Weights of a small GPT-style language model, trained from scratch on English Wikipedia.
Size: 14 layers, width 192, 3 heads of 64 (1 for keys and values), 12.3M parameters.
Training: a variant of SOAP for these matrices, 145M tokens.
Each number is 200 + 20 x the weight over its row's rms, rounded and kept within 0 to 999. Layers, rows and columns count from 0. The size before them is the row's rms in percent of the matrix's.

# layer 6 MLP gate, 512x192, rms 0.151, rows 145-217, columns 0-95
111,203,203,206,197,225,216,188,177,209,192,176,186,196,183,209,170,217,179,198,192,187,206,224,211,244,163,201,169,211,205,205,187,184,224,194,224,178,198,173,206,162,232,205,218,173,196,189,156,169,157,222,210,211,189,195,220,193,196,183,188,210,236,188,153,202,203,229,200,205,218,170,167,204,181,192,205,176,171,217,197,182,202,217,176,201,246,211,174,192,214,179,175,214,222,230,198
091,173,219,198,192,213,191,216,180,188,200,222,207,220,185,202,165,185,196,200,229,185,211,208,196,203,206,194,176,215,180,167,183,225,197,221,205,235,189,200,257,225,188,197,211,205,198,201,195,196,205,192,203,195,198,221,207,192,193,183,202,206,210,170,191,172,200,204,173,179,212,209,196,198,193,185,186,254,210,216,187,159,181,195,229,204,225,217,189,193,208,187,191,170,197,227,189
085,214,184,194,222,192,187,187,206,202,158,225,225,201,193,204,192,196,180,224,217,198,218,202,179,197,205,195,228,195,212,192,195,196,192,223,235,167,186,224,176,181,172,212,177,247,166,189,204,212,180,198,239,218,188,211,220,181,173,174,209,169,200,184,209,172,188,207,230,184,168,164,169,214,214,172,159,163,190,193,223,210,162,199,193,213,180,188,214,206,201,191,176,162,209,218,189
100,179,175,181,196,179,199,227,151,214,182,169,235,192,169,196,231,178,228,207,190,197,202,196,222,213,205,198,199,222,199,187,192,186,205,189,208,205,199,196,206,196,233,200,208,184,182,156,175,243,224,222,168,226,216,194,190,185,203,196,172,207,179,188,144,210,194,204,177,169,196,191,223,206,187,182,196,204,192,191,176,220,204,188,182,218,182,194,228,163,245,249,163,223,219,173,212
090,227,224,198,199,192,208,220,181,190,183,194,225,165,181,220,173,172,167,205,189,170,217,193,206,179,223,198,221,195,165,219,245,205,219,205,214,205,177,214,215,218,200,192,181,178,193,204,212,224,182,202,214,209,213,213,193,198,183,215,213,195,182,211,224,223,200,191,212,198,173,162,187,195,206,176,186,171,180,170,188,212,200,179,228,193,197,179,237,199,213,199,122,175,240,199,171
095,187,198,216,190,197,182,169,189,212,202,170,193,227,177,205,208,192,227,180,204,187,222,181,175,199,202,216,220,199,197,217,202,202,237,207,198,236,220,209,201,226,217,172,196,218,179,213,196,174,179,206,215,178,185,163,147,204,232,210,206,225,229,194,199,195,192,211,195,191,204,179,172,182,208,190,240,215,197,215,196,205,193,168,204,203,227,244,228,191,195,160,175,186,204,223,189
126,214,154,225,192,155,197,224,201,183,178,195,209,218,223,189,145,204,208,216,169,205,230,186,205,208,186,220,229,211,201,165,175,180,162,184,189,192,190,226,212,154,212,218,207,192,226,195,215,191,183,201,198,156,222,195,213,206,197,225,221,207,231,215,210,202,151,230,211,224,223,167,188,214,198,189,197,229,207,220,217,199,180,183,251,178,205,185,201,201,186,216,211,213,218,208,216
091,211,161,228,201,203,176,215,205,185,210,211,200,172,224,186,203,178,173,225,182,174,178,184,215,184,198,215,198,178,208,210,191,199,218,195,148,194,212,207,179,234,195,169,206,210,170,182,194,206,168,237,188,154,189,228,190,234,212,206,176,206,187,209,212,209,198,209,203,195,204,219,192,212,205,187,204,180,226,189,187,202,161,193,228,219,206,198,215,231,176,171,220,210,231,165,192
121,213,212,192,187,226,191,176,192,233,186,209,204,230,176,192,182,204,205,213,212,224,235,232,201,235,250,200,209,196,237,200,229,225,169,200,186,218,216,199,200,204,210,213,227,200,209,217,202,231,203,206,198,233,193,190,198,232,175,163,171,241,205,218,190,223,204,201,211,218,211,204,244,170,214,203,218,184,214,215,195,214,145,185,228,211,182,172,207,206,240,202,187,204,162,202,235
128,186,210,190,173,212,223,196,188,205,197,190,192,227,193,193,174,215,191,164,180,224,201,187,157,228,213,211,215,213,186,199,203,199,181,212,217,227,206,206,175,195,216,202,208,198,208,195,252,210,238,224,230,188,209,196,202,183,213,248,205,191,183,166,185,185,192,202,208,202,167,225,201,198,232,210,194,196,205,183,204,186,186,213,200,223,198,184,168,190,178,215,238,202,193,189,207
097,183,182,206,220,147,185,205,196,207,193,182,206,190,205,232,197,244,198,229,167,192,222,168,194,207,197,197,200,222,211,236,166,185,200,205,185,199,176,208,202,184,195,196,208,204,225,170,194,224,203,231,201,172,188,199,184,202,192,186,209,196,188,220,204,191,181,232,223,215,240,221,194,201,185,227,195,190,226,209,161,213,174,155,189,226,212,196,249,206,213,193,223,241,198,184,189
104,200,221,220,205,199,227,177,182,187,213,171,211,171,222,209,223,243,168,192,201,233,186,197,218,180,185,209,215,154,221,233,192,227,208,235,204,187,212,215,224,177,198,192,186,173,218,225,187,186,201,230,178,194,160,176,176,194,218,207,252,181,217,210,220,186,168,166,168,239,216,187,181,189,202,226,224,205,201,223,198,210,190,214,160,223,219,193,250,202,227,201,176,209,177,197,210
092,189,172,203,221,169,212,222,185,157,226,215,193,212,232,190,225,220,242,205,182,222,243,193,171,203,206,181,181,218,194,215,195,206,178,200,198,220,232,187,188,181,198,202,202,212,191,172,215,216,188,225,230,186,220,213,178,195,243,215,188,173,178,197,202,206,210,182,169,185,207,215,229,206,222,185,207,197,197,212,196,193,205,236,229,200,214,218,216,193,224,180,203,219,211,199,209
107,226,182,190,193,207,201,242,166,182,205,218,197,194,163,221,186,205,188,212,206,219,235,170,252,169,207,197,200,166,192,182,213,220,204,201,202,180,214,203,209,241,222,193,198,194,182,199,219,231,183,215,188,206,174,197,205,218,219,226,207,206,236,230,175,206,189,166,208,205,229,210,215,211,200,202,217,202,204,232,215,220,202,229,182,205,158,194,201,201,211,228,175,177,177,224,193
100,203,192,185,199,231,213,225,220,182,183,172,194,176,192,215,199,203,179,197,180,203,208,197,222,190,216,204,162,203,198,212,234,214,172,186,175,180,205,192,214,161,198,212,158,215,166,218,212,184,206,186,212,227,201,212,189,190,221,196,174,210,199,210,197,192,196,215,188,168,196,185,191,238,192,217,229,221,200,207,214,209,215,178,217,214,198,196,215,219,209,221,194,214,237,201,228
091,212,207,224,220,231,217,214,217,200,181,198,229,194,208,151,186,167,212,240,172,254,206,164,188,203,221,212,228,184,235,218,212,192,198,218,235,183,149,210,180,176,207,190,168,171,186,209,211,160,242,197,195,171,196,197,208,202,190,236,207,182,222,182,195,174,214,216,199,177,188,202,177,183,226,208,186,207,225,185,181,184,214,200,178,201,191,186,169,200,217,196,181,205,187,209,209
090,187,187,173,208,215,186,213,205,214,230,161,220,172,163,172,202,181,207,213,177,240,215,164,185,202,194,224,229,194,218,225,197,203,147,189,197,183,232,196,187,192,211,183,171,263,197,163,222,190,230,192,204,201,212,220,187,215,199,219,241,139,184,189,189,182,184,209,178,159,232,188,225,199,212,196,202,204,201,227,172,212,219,207,205,220,210,202,180,201,186,228,178,220,174,190,168
093,211,180,188,179,142,191,186,185,187,167,205,229,193,173,196,198,183,182,221,218,211,173,189,209,195,181,211,175,207,220,187,190,186,226,196,153,203,180,164,198,225,220,196,203,199,181,223,170,192,216,211,209,189,173,178,211,173,176,206,221,210,187,221,227,228,205,236,219,216,207,198,167,236,191,226,183,174,181,186,202,225,213,194,240,225,177,213,207,210,213,196,205,226,192,255,188
086,176,184,212,234,214,164,185,227,154,215,222,192,186,182,207,171,207,199,191,184,205,207,186,214,199,173,199,198,213,199,148,196,213,169,168,188,178,162,208,189,218,168,221,213,213,181,236,172,233,232,223,214,160,187,199,208,219,160,225,196,192,215,173,198,210,193,227,209,189,203,193,200,206,211,223,171,175,205,218,213,208,214,232,165,226,217,213,195,207,228,210,194,204,203,212,181
105,192,177,182,196,192,209,195,179,202,185,197,232,216,203,198,189,206,168,198,218,213,208,204,162,224,230,185,217,174,197,179,204,210,214,213,222,193,183,216,203,230,190,166,215,202,203,211,189,187,187,180,187,206,170,223,170,156,178,198,167,184,250,206,205,198,239,225,226,223,240,207,194,184,204,224,179,203,158,200,224,203,177,198,218,192,211,182,199,215,231,179,193,187,184,197,209
094,184,204,207,182,184,210,201,226,205,215,197,226,199,217,218,149,226,186,238,206,237,188,195,167,206,193,175,200,208,209,205,187,191,242,210,223,224,242,235,174,223,223,223,190,202,196,211,171,218,136,181,184,193,238,236,204,176,213,201,203,197,211,202,196,162,203,216,180,187,216,189,220,218,217,199,180,199,200,195,176,230,176,167,214,200,193,228,178,191,160,239,159,210,207,190,199
098,197,178,161,209,143,195,172,217,225,196,226,207,175,217,201,175,198,219,159,220,216,161,205,237,204,191,212,183,197,207,208,213,221,182,186,209,204,193,198,205,211,173,173,199,185,184,195,188,210,230,161,224,203,231,213,204,212,238,211,203,173,214,211,182,197,219,204,189,189,201,201,247,212,184,222,233,194,205,204,175,188,190,195,191,223,178,199,216,192,206,197,180,179,171,198,213
095,200,204,227,229,216,173,208,220,184,205,188,197,188,207,216,197,165,225,169,177,216,187,203,220,230,229,193,194,206,188,174,187,201,207,215,213,198,184,210,155,201,188,186,203,211,209,197,221,165,187,202,194,214,195,209,203,205,200,239,192,233,214,192,200,202,179,208,225,166,199,207,171,240,218,172,186,205,166,197,197,225,175,190,188,252,207,222,218,198,221,195,193,210,226,212,203
116,164,200,207,190,227,198,231,205,206,196,205,193,234,185,218,166,210,194,221,208,223,184,193,218,206,165,199,199,178,204,171,162,175,210,183,214,199,218,239,200,203,223,241,198,210,210,172,191,208,200,211,180,202,190,180,234,203,209,213,238,195,206,222,219,202,179,216,228,215,221,164,207,215,180,221,231,157,202,207,173,244,191,223,223,260,160,203,200,217,221,206,185,209,196,199,187
106,215,228,216,201,213,225,222,216,167,191,183,199,173,239,218,184,208,182,188,223,197,211,225,224,197,194,221,172,206,182,190,195,201,201,192,204,190,170,184,215,169,213,217,200,171,178,191,217,233,191,181,197,185,165,193,216,213,212,218,189,208,163,244,202,218,207,241,225,211,207,182,243,182,213,234,216,175,221,198,180,210,190,178,200,236,197,179,223,212,175,198,224,233,203,172,170
090,194,231,210,198,214,180,222,192,189,204,224,166,160,188,191,212,209,183,201,139,179,190,189,220,168,191,210,174,169,212,216,205,195,189,141,182,172,232,204,206,204,221,219,185,186,183,192,233,220,219,192,231,173,188,205,152,241,227,186,205,228,181,197,202,203,209,176,203,222,218,176,208,185,208,220,220,209,185,173,169,206,209,187,175,189,189,187,198,212,239,192,166,197,214,213,161
099,217,199,211,207,191,223,203,206,179,178,176,171,195,177,179,172,196,240,191,220,192,212,203,162,237,208,222,188,169,226,220,201,232,193,213,211,235,199,184,205,208,170,203,190,170,183,226,200,244,190,235,219,184,201,179,196,196,213,194,170,191,178,208,182,175,229,234,189,196,201,218,237,210,222,183,183,192,191,228,201,203,155,185,212,184,180,206,215,229,174,202,234,178,194,189,163
091,190,199,214,172,200,178,185,198,173,233,195,198,194,225,220,184,165,193,175,190,197,168,201,206,166,174,161,203,246,168,207,180,219,183,186,192,195,151,202,152,219,199,188,194,206,201,236,209,200,187,222,206,212,209,193,214,204,211,171,206,219,222,225,224,215,211,206,191,194,219,156,200,224,222,202,152,147,217,206,219,213,178,224,203,207,199,183,156,192,218,224,201,244,195,212,224
093,173,185,196,206,177,192,208,214,231,203,206,213,205,234,173,220,272,217,208,193,209,195,218,209,209,219,169,181,231,217,183,222,214,213,210,191,196,227,168,191,214,194,193,197,196,222,223,219,195,226,217,184,209,236,196,197,186,216,197,208,201,227,211,177,183,197,217,210,183,221,217,188,206,178,204,201,173,201,173,162,194,169,197,169,201,210,217,203,200,188,207,184,187,212,252,191
097,243,203,234,201,231,249,142,175,220,200,230,211,189,208,174,206,209,181,176,206,190,173,224,201,174,199,198,207,233,193,202,186,227,224,207,165,166,202,197,221,208,194,204,202,189,222,188,164,179,192,207,189,197,198,194,202,188,237,236,189,225,200,211,215,190,189,235,221,208,221,173,224,199,193,170,194,195,200,178,187,203,216,186,201,193,191,198,172,228,230,184,219,208,210,220,154
112,170,188,214,213,184,187,180,195,208,224,212,227,208,172,201,227,220,189,206,184,190,204,226,219,206,204,183,203,224,180,150,217,167,214,208,243,220,196,199,207,210,188,206,213,202,201,242,173,244,173,185,197,204,156,192,185,197,226,199,176,193,228,216,191,171,214,233,214,210,221,174,195,225,205,196,206,175,194,173,214,192,212,203,204,164,176,162,212,217,193,228,229,209,198,205,176
109,210,194,211,166,192,229,216,185,202,223,251,217,201,197,208,224,211,180,166,172,221,187,208,186,206,191,220,185,207,210,170,185,190,202,208,181,171,196,195,195,225,184,214,241,168,177,171,199,197,194,192,230,210,189,188,205,190,208,187,203,208,161,185,223,192,178,204,194,180,197,172,189,183,197,221,195,200,235,216,167,189,184,166,215,244,184,212,211,190,213,202,192,206,193,203,179
092,172,214,173,189,179,188,190,200,195,182,184,193,188,234,198,166,229,196,202,183,179,187,195,183,243,170,231,182,217,205,197,177,216,195,214,222,145,193,207,199,169,271,214,157,208,212,224,214,182,198,214,235,197,176,166,189,216,200,191,230,226,224,190,137,199,186,217,218,200,150,195,215,196,214,207,204,194,186,221,181,219,225,191,221,193,212,211,228,204,212,214,183,201,153,208,188
094,223,237,175,199,209,189,197,201,194,259,209,221,224,219,188,227,160,197,199,194,240,198,193,229,200,219,194,199,213,204,203,212,204,162,173,187,195,189,213,226,207,211,229,172,193,174,205,224,209,216,211,220,198,225,223,196,177,182,175,197,213,154,203,214,176,204,213,245,227,181,195,180,185,174,227,178,191,194,219,215,213,214,201,189,237,232,187,204,204,195,217,188,233,183,223,194
089,195,209,221,179,181,190,191,216,203,206,226,184,194,204,173,201,185,193,220,218,198,211,203,204,230,197,219,174,194,210,202,212,219,170,195,185,173,183,182,177,250,204,202,219,209,172,210,200,168,211,204,266,215,229,206,204,211,181,215,206,204,197,180,218,207,215,209,175,176,187,168,189,228,195,233,200,209,182,181,219,178,206,180,244,216,252,200,230,206,201,185,193,206,204,192,247
084,192,198,185,229,205,197,200,186,206,216,211,232,179,201,200,206,209,212,209,224,188,158,246,209,182,189,190,229,212,211,190,195,193,186,168,193,199,228,201,174,157,212,259,183,178,221,186,189,205,222,230,186,204,215,186,165,180,230,183,231,178,211,223,194,197,198,222,177,201,249,225,222,198,243,190,242,177,213,209,195,200,202,205,174,195,191,187,183,205,198,208,205,170,233,239,203
102,200,197,226,186,206,202,175,190,183,199,199,218,260,199,232,214,213,224,197,209,232,227,181,209,209,242,191,180,195,190,215,170,173,177,224,183,193,216,192,204,234,210,203,188,199,202,156,180,187,183,176,189,175,193,177,199,203,213,212,170,191,205,168,168,186,177,182,178,202,187,206,140,211,199,162,150,215,195,194,191,195,236,209,217,161,215,202,201,191,173,176,196,213,221,181,194
099,198,184,235,258,206,235,185,187,170,191,231,195,186,215,223,215,202,209,162,176,204,198,209,200,205,202,193,220,211,210,195,197,208,172,196,207,198,212,222,209,197,192,214,207,185,210,230,207,200,235,170,238,172,196,214,170,195,207,234,223,178,173,164,169,198,174,203,205,184,198,248,222,234,217,198,215,203,218,191,203,192,210,206,176,201,221,212,184,243,180,221,182,206,218,165,223
084,219,174,234,228,220,169,215,202,175,184,197,197,170,172,205,208,223,194,224,191,196,189,200,194,202,195,202,217,176,179,202,207,203,184,201,194,212,226,199,174,169,227,195,168,226,168,205,164,223,169,203,208,241,197,204,202,163,224,192,183,174,167,179,194,196,188,219,202,194,197,192,232,232,203,212,232,211,181,200,233,216,225,175,196,243,175,189,240,169,216,188,184,183,200,183,204
100,213,214,186,200,185,230,191,166,164,194,194,210,246,181,207,209,188,207,149,198,211,200,201,219,180,194,220,170,198,198,213,227,198,183,247,191,193,193,216,173,192,177,232,200,231,191,189,216,229,152,222,223,187,203,205,187,240,206,190,203,170,215,187,156,171,212,183,221,207,184,197,221,198,195,177,211,208,190,188,191,205,184,200,194,151,230,200,214,206,225,210,206,196,177,183,213
111,231,210,201,177,225,233,193,187,193,218,196,211,191,191,179,177,217,179,190,194,217,182,208,165,219,215,223,185,205,204,161,194,206,207,251,195,201,221,201,189,215,224,236,171,196,171,188,185,183,226,196,237,209,179,170,175,180,231,200,232,215,173,209,195,192,211,183,209,242,227,173,223,183,204,176,225,215,183,201,237,217,197,179,222,181,206,186,175,177,201,221,214,209,215,222,195
092,212,217,204,216,216,193,178,213,173,184,234,220,201,216,201,220,197,206,216,182,221,202,202,212,177,189,217,223,199,220,220,244,187,183,218,207,171,224,245,225,184,184,208,193,194,186,203,195,200,166,197,171,213,186,211,206,192,176,212,176,220,221,223,217,151,195,196,231,185,196,214,157,182,200,203,186,186,214,221,212,177,203,200,197,201,223,205,156,231,196,202,179,208,189,217,206
088,207,201,198,213,192,193,189,195,164,151,179,186,196,202,197,217,197,232,228,185,245,227,171,197,196,214,190,213,201,214,217,231,191,164,217,200,213,198,226,150,179,214,187,220,184,185,236,223,223,168,187,203,215,233,205,191,203,222,184,164,210,200,202,210,206,191,185,179,193,207,206,184,189,176,188,212,242,219,187,210,188,202,210,185,198,229,184,200,202,173,189,208,192,210,191,225
111,192,174,198,229,193,206,195,167,177,211,196,191,218,196,166,191,176,180,207,173,152,190,182,168,192,249,182,170,223,225,161,192,239,211,207,224,216,243,198,228,197,193,181,232,204,210,202,221,163,198,222,233,211,173,193,179,167,205,186,196,209,198,187,171,201,209,205,211,202,229,185,219,205,190,197,176,235,191,203,197,203,199,182,190,233,228,197,211,164,219,177,182,177,182,208,175
099,222,220,236,197,223,183,215,198,236,203,187,196,219,185,197,201,200,180,206,189,161,216,190,207,200,210,194,208,172,196,205,230,227,219,203,202,177,223,177,194,190,210,216,223,189,180,208,208,175,235,219,206,195,207,234,229,224,185,165,176,178,214,169,227,185,159,181,172,205,187,194,199,182,181,185,180,197,189,217,187,238,223,189,182,235,186,226,188,205,231,210,214,220,175,191,213
086,191,217,180,208,184,228,210,205,204,203,210,184,224,206,216,176,170,206,232,165,209,177,174,180,225,193,199,200,237,201,186,207,239,175,230,190,214,195,201,200,174,167,189,226,224,176,204,149,193,180,234,192,192,195,206,187,202,218,215,183,205,218,201,193,160,197,216,248,167,218,202,211,202,231,188,180,182,159,206,184,181,204,236,249,191,205,177,183,205,198,229,220,201,192,212,191
103,217,218,183,189,156,192,207,185,194,185,203,222,198,190,201,174,220,136,239,176,207,192,182,217,214,185,198,204,209,208,174,176,188,206,190,209,183,175,206,178,238,217,204,212,178,202,182,202,197,210,172,189,214,171,195,201,183,227,225,205,184,168,199,214,232,199,198,192,215,203,188,192,184,240,189,201,224,233,184,214,202,188,191,186,164,192,175,178,211,203,179,151,257,187,181,229
092,230,173,195,180,212,186,188,200,181,203,170,213,202,199,203,189,266,188,197,163,209,215,196,199,195,183,219,191,215,201,196,215,240,202,152,155,192,211,174,216,189,223,232,185,180,177,201,213,176,177,229,205,208,199,193,200,190,236,170,177,204,183,190,196,193,242,236,186,205,216,230,203,215,191,183,193,208,214,219,210,186,234,191,165,195,181,180,192,209,179,180,169,244,162,211,137
103,159,206,211,191,220,209,208,203,219,178,244,227,152,186,173,225,198,194,177,209,214,164,209,171,198,197,236,203,222,173,242,188,232,177,208,209,199,168,219,174,203,154,215,198,207,220,198,188,221,202,218,206,158,217,198,205,169,222,209,220,216,237,193,188,179,216,193,219,192,200,214,213,185,219,178,235,182,220,222,199,203,207,203,202,186,175,190,146,209,207,198,192,200,178,198,196
093,196,157,164,192,183,177,205,175,194,224,199,216,176,206,198,178,195,197,176,207,180,215,203,231,195,213,185,213,199,181,199,193,188,187,202,194,209,186,225,206,176,209,212,214,183,208,193,236,193,213,207,210,207,196,177,189,189,222,192,191,172,215,200,205,214,184,165,190,221,185,182,172,219,207,209,186,193,235,199,244,202,196,181,208,200,184,210,209,217,215,184,238,229,194,243,215
101,201,226,176,179,197,185,227,234,190,206,202,177,238,229,217,189,168,202,178,192,231,204,211,222,247,208,183,207,194,219,224,186,190,208,209,174,198,190,180,190,199,186,201,200,220,191,208,180,212,165,205,175,208,203,217,209,235,199,197,182,229,221,194,206,199,210,197,237,222,204,219,213,180,193,214,207,188,200,193,179,182,162,224,189,188,206,215,221,223,203,172,187,187,202,211,241
105,206,208,211,241,204,203,187,211,207,188,228,238,206,193,198,202,195,157,201,220,193,221,180,206,210,171,206,196,209,206,200,194,193,178,231,176,190,174,171,213,221,196,184,210,176,231,208,201,179,212,210,196,201,196,169,194,202,182,198,211,201,157,225,192,234,183,185,172,242,217,174,176,206,196,227,213,228,195,190,211,208,176,166,187,219,223,192,228,201,214,192,189,224,158,202,200
099,198,195,214,186,210,198,177,228,186,210,209,197,167,225,224,179,218,201,212,201,229,205,180,221,221,194,213,211,152,194,220,224,209,179,209,190,177,185,213,184,230,192,250,185,193,201,224,192,173,189,190,183,212,213,225,215,193,204,202,197,240,192,192,218,180,214,229,204,233,180,184,229,160,236,160,210,184,216,208,217,205,196,220,203,171,194,153,190,224,192,223,199,182,203,183,209
101,177,221,210,242,215,177,205,217,168,165,199,194,212,172,175,204,210,198,196,186,218,190,215,222,194,230,213,241,194,221,205,201,178,206,209,193,162,204,226,206,210,189,191,207,193,151,221,201,181,198,206,196,188,197,185,195,190,209,187,238,204,181,164,221,155,203,240,213,220,222,193,184,158,200,182,211,240,209,164,205,239,194,169,170,178,167,189,203,179,228,162,220,228,183,177,266
104,174,201,207,205,209,235,193,216,167,195,217,218,199,214,194,183,210,180,250,219,180,230,196,198,210,235,198,200,213,180,215,198,172,206,218,173,220,188,222,213,214,226,191,206,195,192,177,220,235,210,206,214,214,193,214,205,229,190,167,206,200,174,181,197,190,206,197,182,161,185,191,221,201,188,169,199,194,250,202,178,165,168,200,192,185,183,204,192,165,192,184,171,240,201,209,234
116,198,177,232,178,202,217,224,205,187,220,164,209,213,206,252,215,195,208,227,200,217,204,187,198,202,190,244,222,185,189,185,222,175,206,176,238,183,221,183,210,214,256,231,206,191,203,200,214,179,228,193,220,227,198,184,208,210,217,172,177,189,191,199,213,196,245,232,227,188,171,180,213,172,240,215,180,190,207,187,194,202,226,214,208,181,190,196,185,212,161,182,221,186,200,197,185
111,169,189,190,207,200,216,172,229,174,208,212,225,219,220,183,173,201,209,201,168,256,202,215,231,215,210,205,208,183,194,258,201,202,202,201,184,229,192,185,206,183,156,218,192,210,199,196,218,175,190,213,197,176,175,227,183,180,207,197,201,161,224,195,201,170,214,161,238,220,202,190,241,195,170,165,195,186,185,183,220,218,201,212,178,210,189,166,213,175,186,163,213,211,198,221,182
094,191,190,201,201,226,201,225,203,171,162,208,214,174,229,206,190,163,211,167,203,172,214,182,206,227,198,202,196,199,228,173,209,223,198,201,248,199,193,196,202,204,203,209,182,192,185,219,211,232,187,191,194,210,199,188,222,184,188,257,223,201,189,228,145,174,252,213,196,221,180,212,195,215,228,232,211,197,204,226,207,190,203,199,206,208,182,220,190,207,180,213,206,215,234,209,171
097,186,239,189,216,211,231,217,222,201,182,193,189,175,190,181,205,224,172,219,207,223,185,213,215,211,184,226,221,221,162,227,216,234,181,185,210,209,249,214,196,209,198,202,187,194,194,158,184,214,235,217,205,200,208,181,185,201,208,195,181,189,196,215,180,207,156,162,186,223,202,181,179,184,159,201,240,242,211,183,190,159,195,214,203,160,177,190,210,197,217,178,180,199,215,165,161
104,179,178,211,195,217,221,224,191,202,172,189,224,200,194,240,205,180,202,197,182,231,209,180,208,214,220,199,192,186,215,193,228,188,188,203,192,166,219,216,226,188,211,209,186,198,199,174,186,222,218,201,216,241,155,180,167,223,188,190,213,198,195,208,180,188,214,194,194,223,190,170,211,193,198,191,187,180,190,165,200,186,176,192,223,193,185,218,213,188,182,196,186,195,200,223,191
093,192,208,243,180,174,243,182,216,195,189,225,182,248,185,209,173,190,190,233,192,188,197,190,192,199,227,203,185,212,206,219,189,184,205,200,188,204,201,191,192,206,219,180,209,182,185,230,201,212,174,223,188,213,216,210,188,229,182,218,186,193,204,196,150,171,207,203,229,180,204,165,193,234,211,161,162,192,197,232,186,214,185,196,204,175,212,179,207,220,198,192,204,192,200,202,196
102,157,186,197,214,193,175,191,213,202,206,225,169,174,174,189,201,209,214,231,219,181,209,179,199,225,209,158,186,216,167,215,210,203,148,190,184,211,187,218,204,208,207,168,183,232,193,168,181,215,210,201,206,193,179,214,216,204,196,205,185,185,214,210,186,203,195,194,184,160,199,205,191,166,197,202,227,203,217,197,207,204,181,192,186,209,157,259,165,185,197,206,209,204,203,223,197
092,209,208,218,234,214,200,183,187,240,197,223,223,205,195,196,186,199,184,208,185,234,198,221,174,189,196,232,174,162,227,243,216,192,175,225,203,196,197,192,236,166,217,217,186,203,205,174,238,218,207,211,137,210,187,161,204,196,214,205,189,176,228,204,200,191,225,190,195,202,199,223,178,166,208,187,194,206,236,221,214,230,201,243,179,235,158,183,204,210,187,175,215,182,203,166,178
095,196,179,202,239,229,224,211,183,159,183,161,198,226,199,211,219,194,197,223,213,227,218,193,174,191,201,186,200,163,213,199,199,208,204,220,182,227,210,181,208,189,186,213,220,194,204,199,213,174,179,193,207,135,169,207,229,198,238,220,198,177,216,211,181,183,178,216,216,209,171,225,207,208,206,197,191,222,208,225,241,237,188,252,212,168,183,173,223,201,184,222,257,195,210,199,207
091,194,219,176,181,224,209,191,186,195,193,207,235,175,186,181,224,216,204,178,198,189,215,173,190,215,202,180,173,190,162,211,200,155,179,227,225,203,194,208,219,183,242,222,174,195,202,187,167,210,190,197,217,225,203,236,188,208,188,238,244,168,172,203,199,204,212,201,181,204,210,216,228,182,207,233,180,232,216,232,213,172,205,229,190,188,205,171,216,209,217,203,220,202,216,214,211
098,190,210,203,183,222,239,177,190,192,203,261,151,193,174,226,181,195,211,166,174,214,208,188,221,220,216,202,201,176,212,167,199,215,159,202,174,208,236,212,171,191,175,180,157,206,183,180,229,190,206,211,228,230,220,201,217,192,217,171,212,204,191,209,167,181,182,204,210,184,219,195,187,161,181,171,203,197,171,184,189,226,191,207,208,175,180,224,219,202,188,181,183,192,193,197,226
110,178,203,193,218,232,216,192,209,208,224,196,191,205,200,190,186,189,202,174,154,183,199,200,213,219,175,187,158,201,224,199,234,174,186,154,220,227,206,212,195,207,220,157,192,195,193,190,190,196,219,206,233,190,222,219,198,188,211,182,216,203,222,173,203,187,200,173,231,172,173,217,206,211,194,193,226,199,214,200,224,207,211,208,167,212,220,175,179,216,182,191,176,189,245,185,196
090,195,189,206,183,207,198,199,230,211,198,195,186,195,231,177,176,191,217,153,188,244,186,196,198,206,228,217,207,205,199,198,197,211,188,217,200,194,160,186,193,185,200,150,206,211,236,222,212,194,199,166,182,189,188,204,205,196,188,167,208,177,210,213,163,221,194,209,193,163,174,204,161,213,164,209,229,215,201,205,173,198,179,190,211,202,151,203,207,170,205,226,191,212,197,198,232
092,174,194,161,188,197,222,230,212,220,196,204,220,181,211,185,190,197,190,181,203,224,188,244,230,197,177,168,212,229,204,205,179,193,166,213,222,210,183,206,231,191,172,178,205,216,210,181,198,207,162,224,224,157,194,194,208,171,200,186,200,200,206,200,198,208,214,190,219,227,175,181,228,192,201,203,181,181,200,220,200,234,187,193,174,219,233,199,185,189,193,203,218,201,199,210,197
111,188,200,196,242,190,206,208,195,223,188,209,202,232,195,174,202,193,191,214,203,188,207,191,220,205,184,191,213,186,212,226,183,221,198,237,205,182,183,242,180,184,181,197,224,197,180,199,177,226,206,221,190,166,201,179,181,188,198,192,196,223,220,158,205,213,158,219,198,183,231,209,185,228,210,203,181,190,206,228,190,251,196,197,205,191,208,208,246,204,205,170,210,189,180,222,208
101,225,158,148,197,208,188,210,200,204,211,252,210,189,196,191,203,183,193,178,200,180,174,226,214,191,201,215,194,201,211,204,195,201,203,218,181,184,211,233,198,193,210,235,206,188,163,183,206,197,216,225,176,219,208,197,185,171,223,212,210,157,226,208,186,209,218,212,192,178,216,174,223,173,194,185,224,222,243,190,217,238,200,215,195,232,203,215,224,202,218,207,169,189,201,227,236
109,230,182,208,192,209,201,218,211,198,174,201,217,220,199,199,177,217,176,218,206,175,202,207,178,202,200,196,189,187,213,199,198,155,169,226,228,208,199,173,182,174,189,174,191,205,168,190,219,178,223,194,182,198,216,204,206,205,211,195,218,174,176,184,171,223,190,201,178,209,206,238,191,190,188,213,204,239,243,181,235,195,173,208,223,205,208,196,212,196,185,199,182,213,243,212,191
104,217,227,162,200,189,196,223,170,222,203,238,196,196,204,218,218,217,204,180,171,186,180,196,236,186,212,198,201,220,211,211,181,159,195,201,221,212,166,244,191,209,169,210,199,195,210,216,216,206,239,181,161,226,224,192,234,243,207,187,201,225,218,233,216,174,200,218,220,169,217,207,228,162,212,183,239,194,176,160,149,210,201,215,205,224,178,215,183,224,189,173,213,213,201,204,210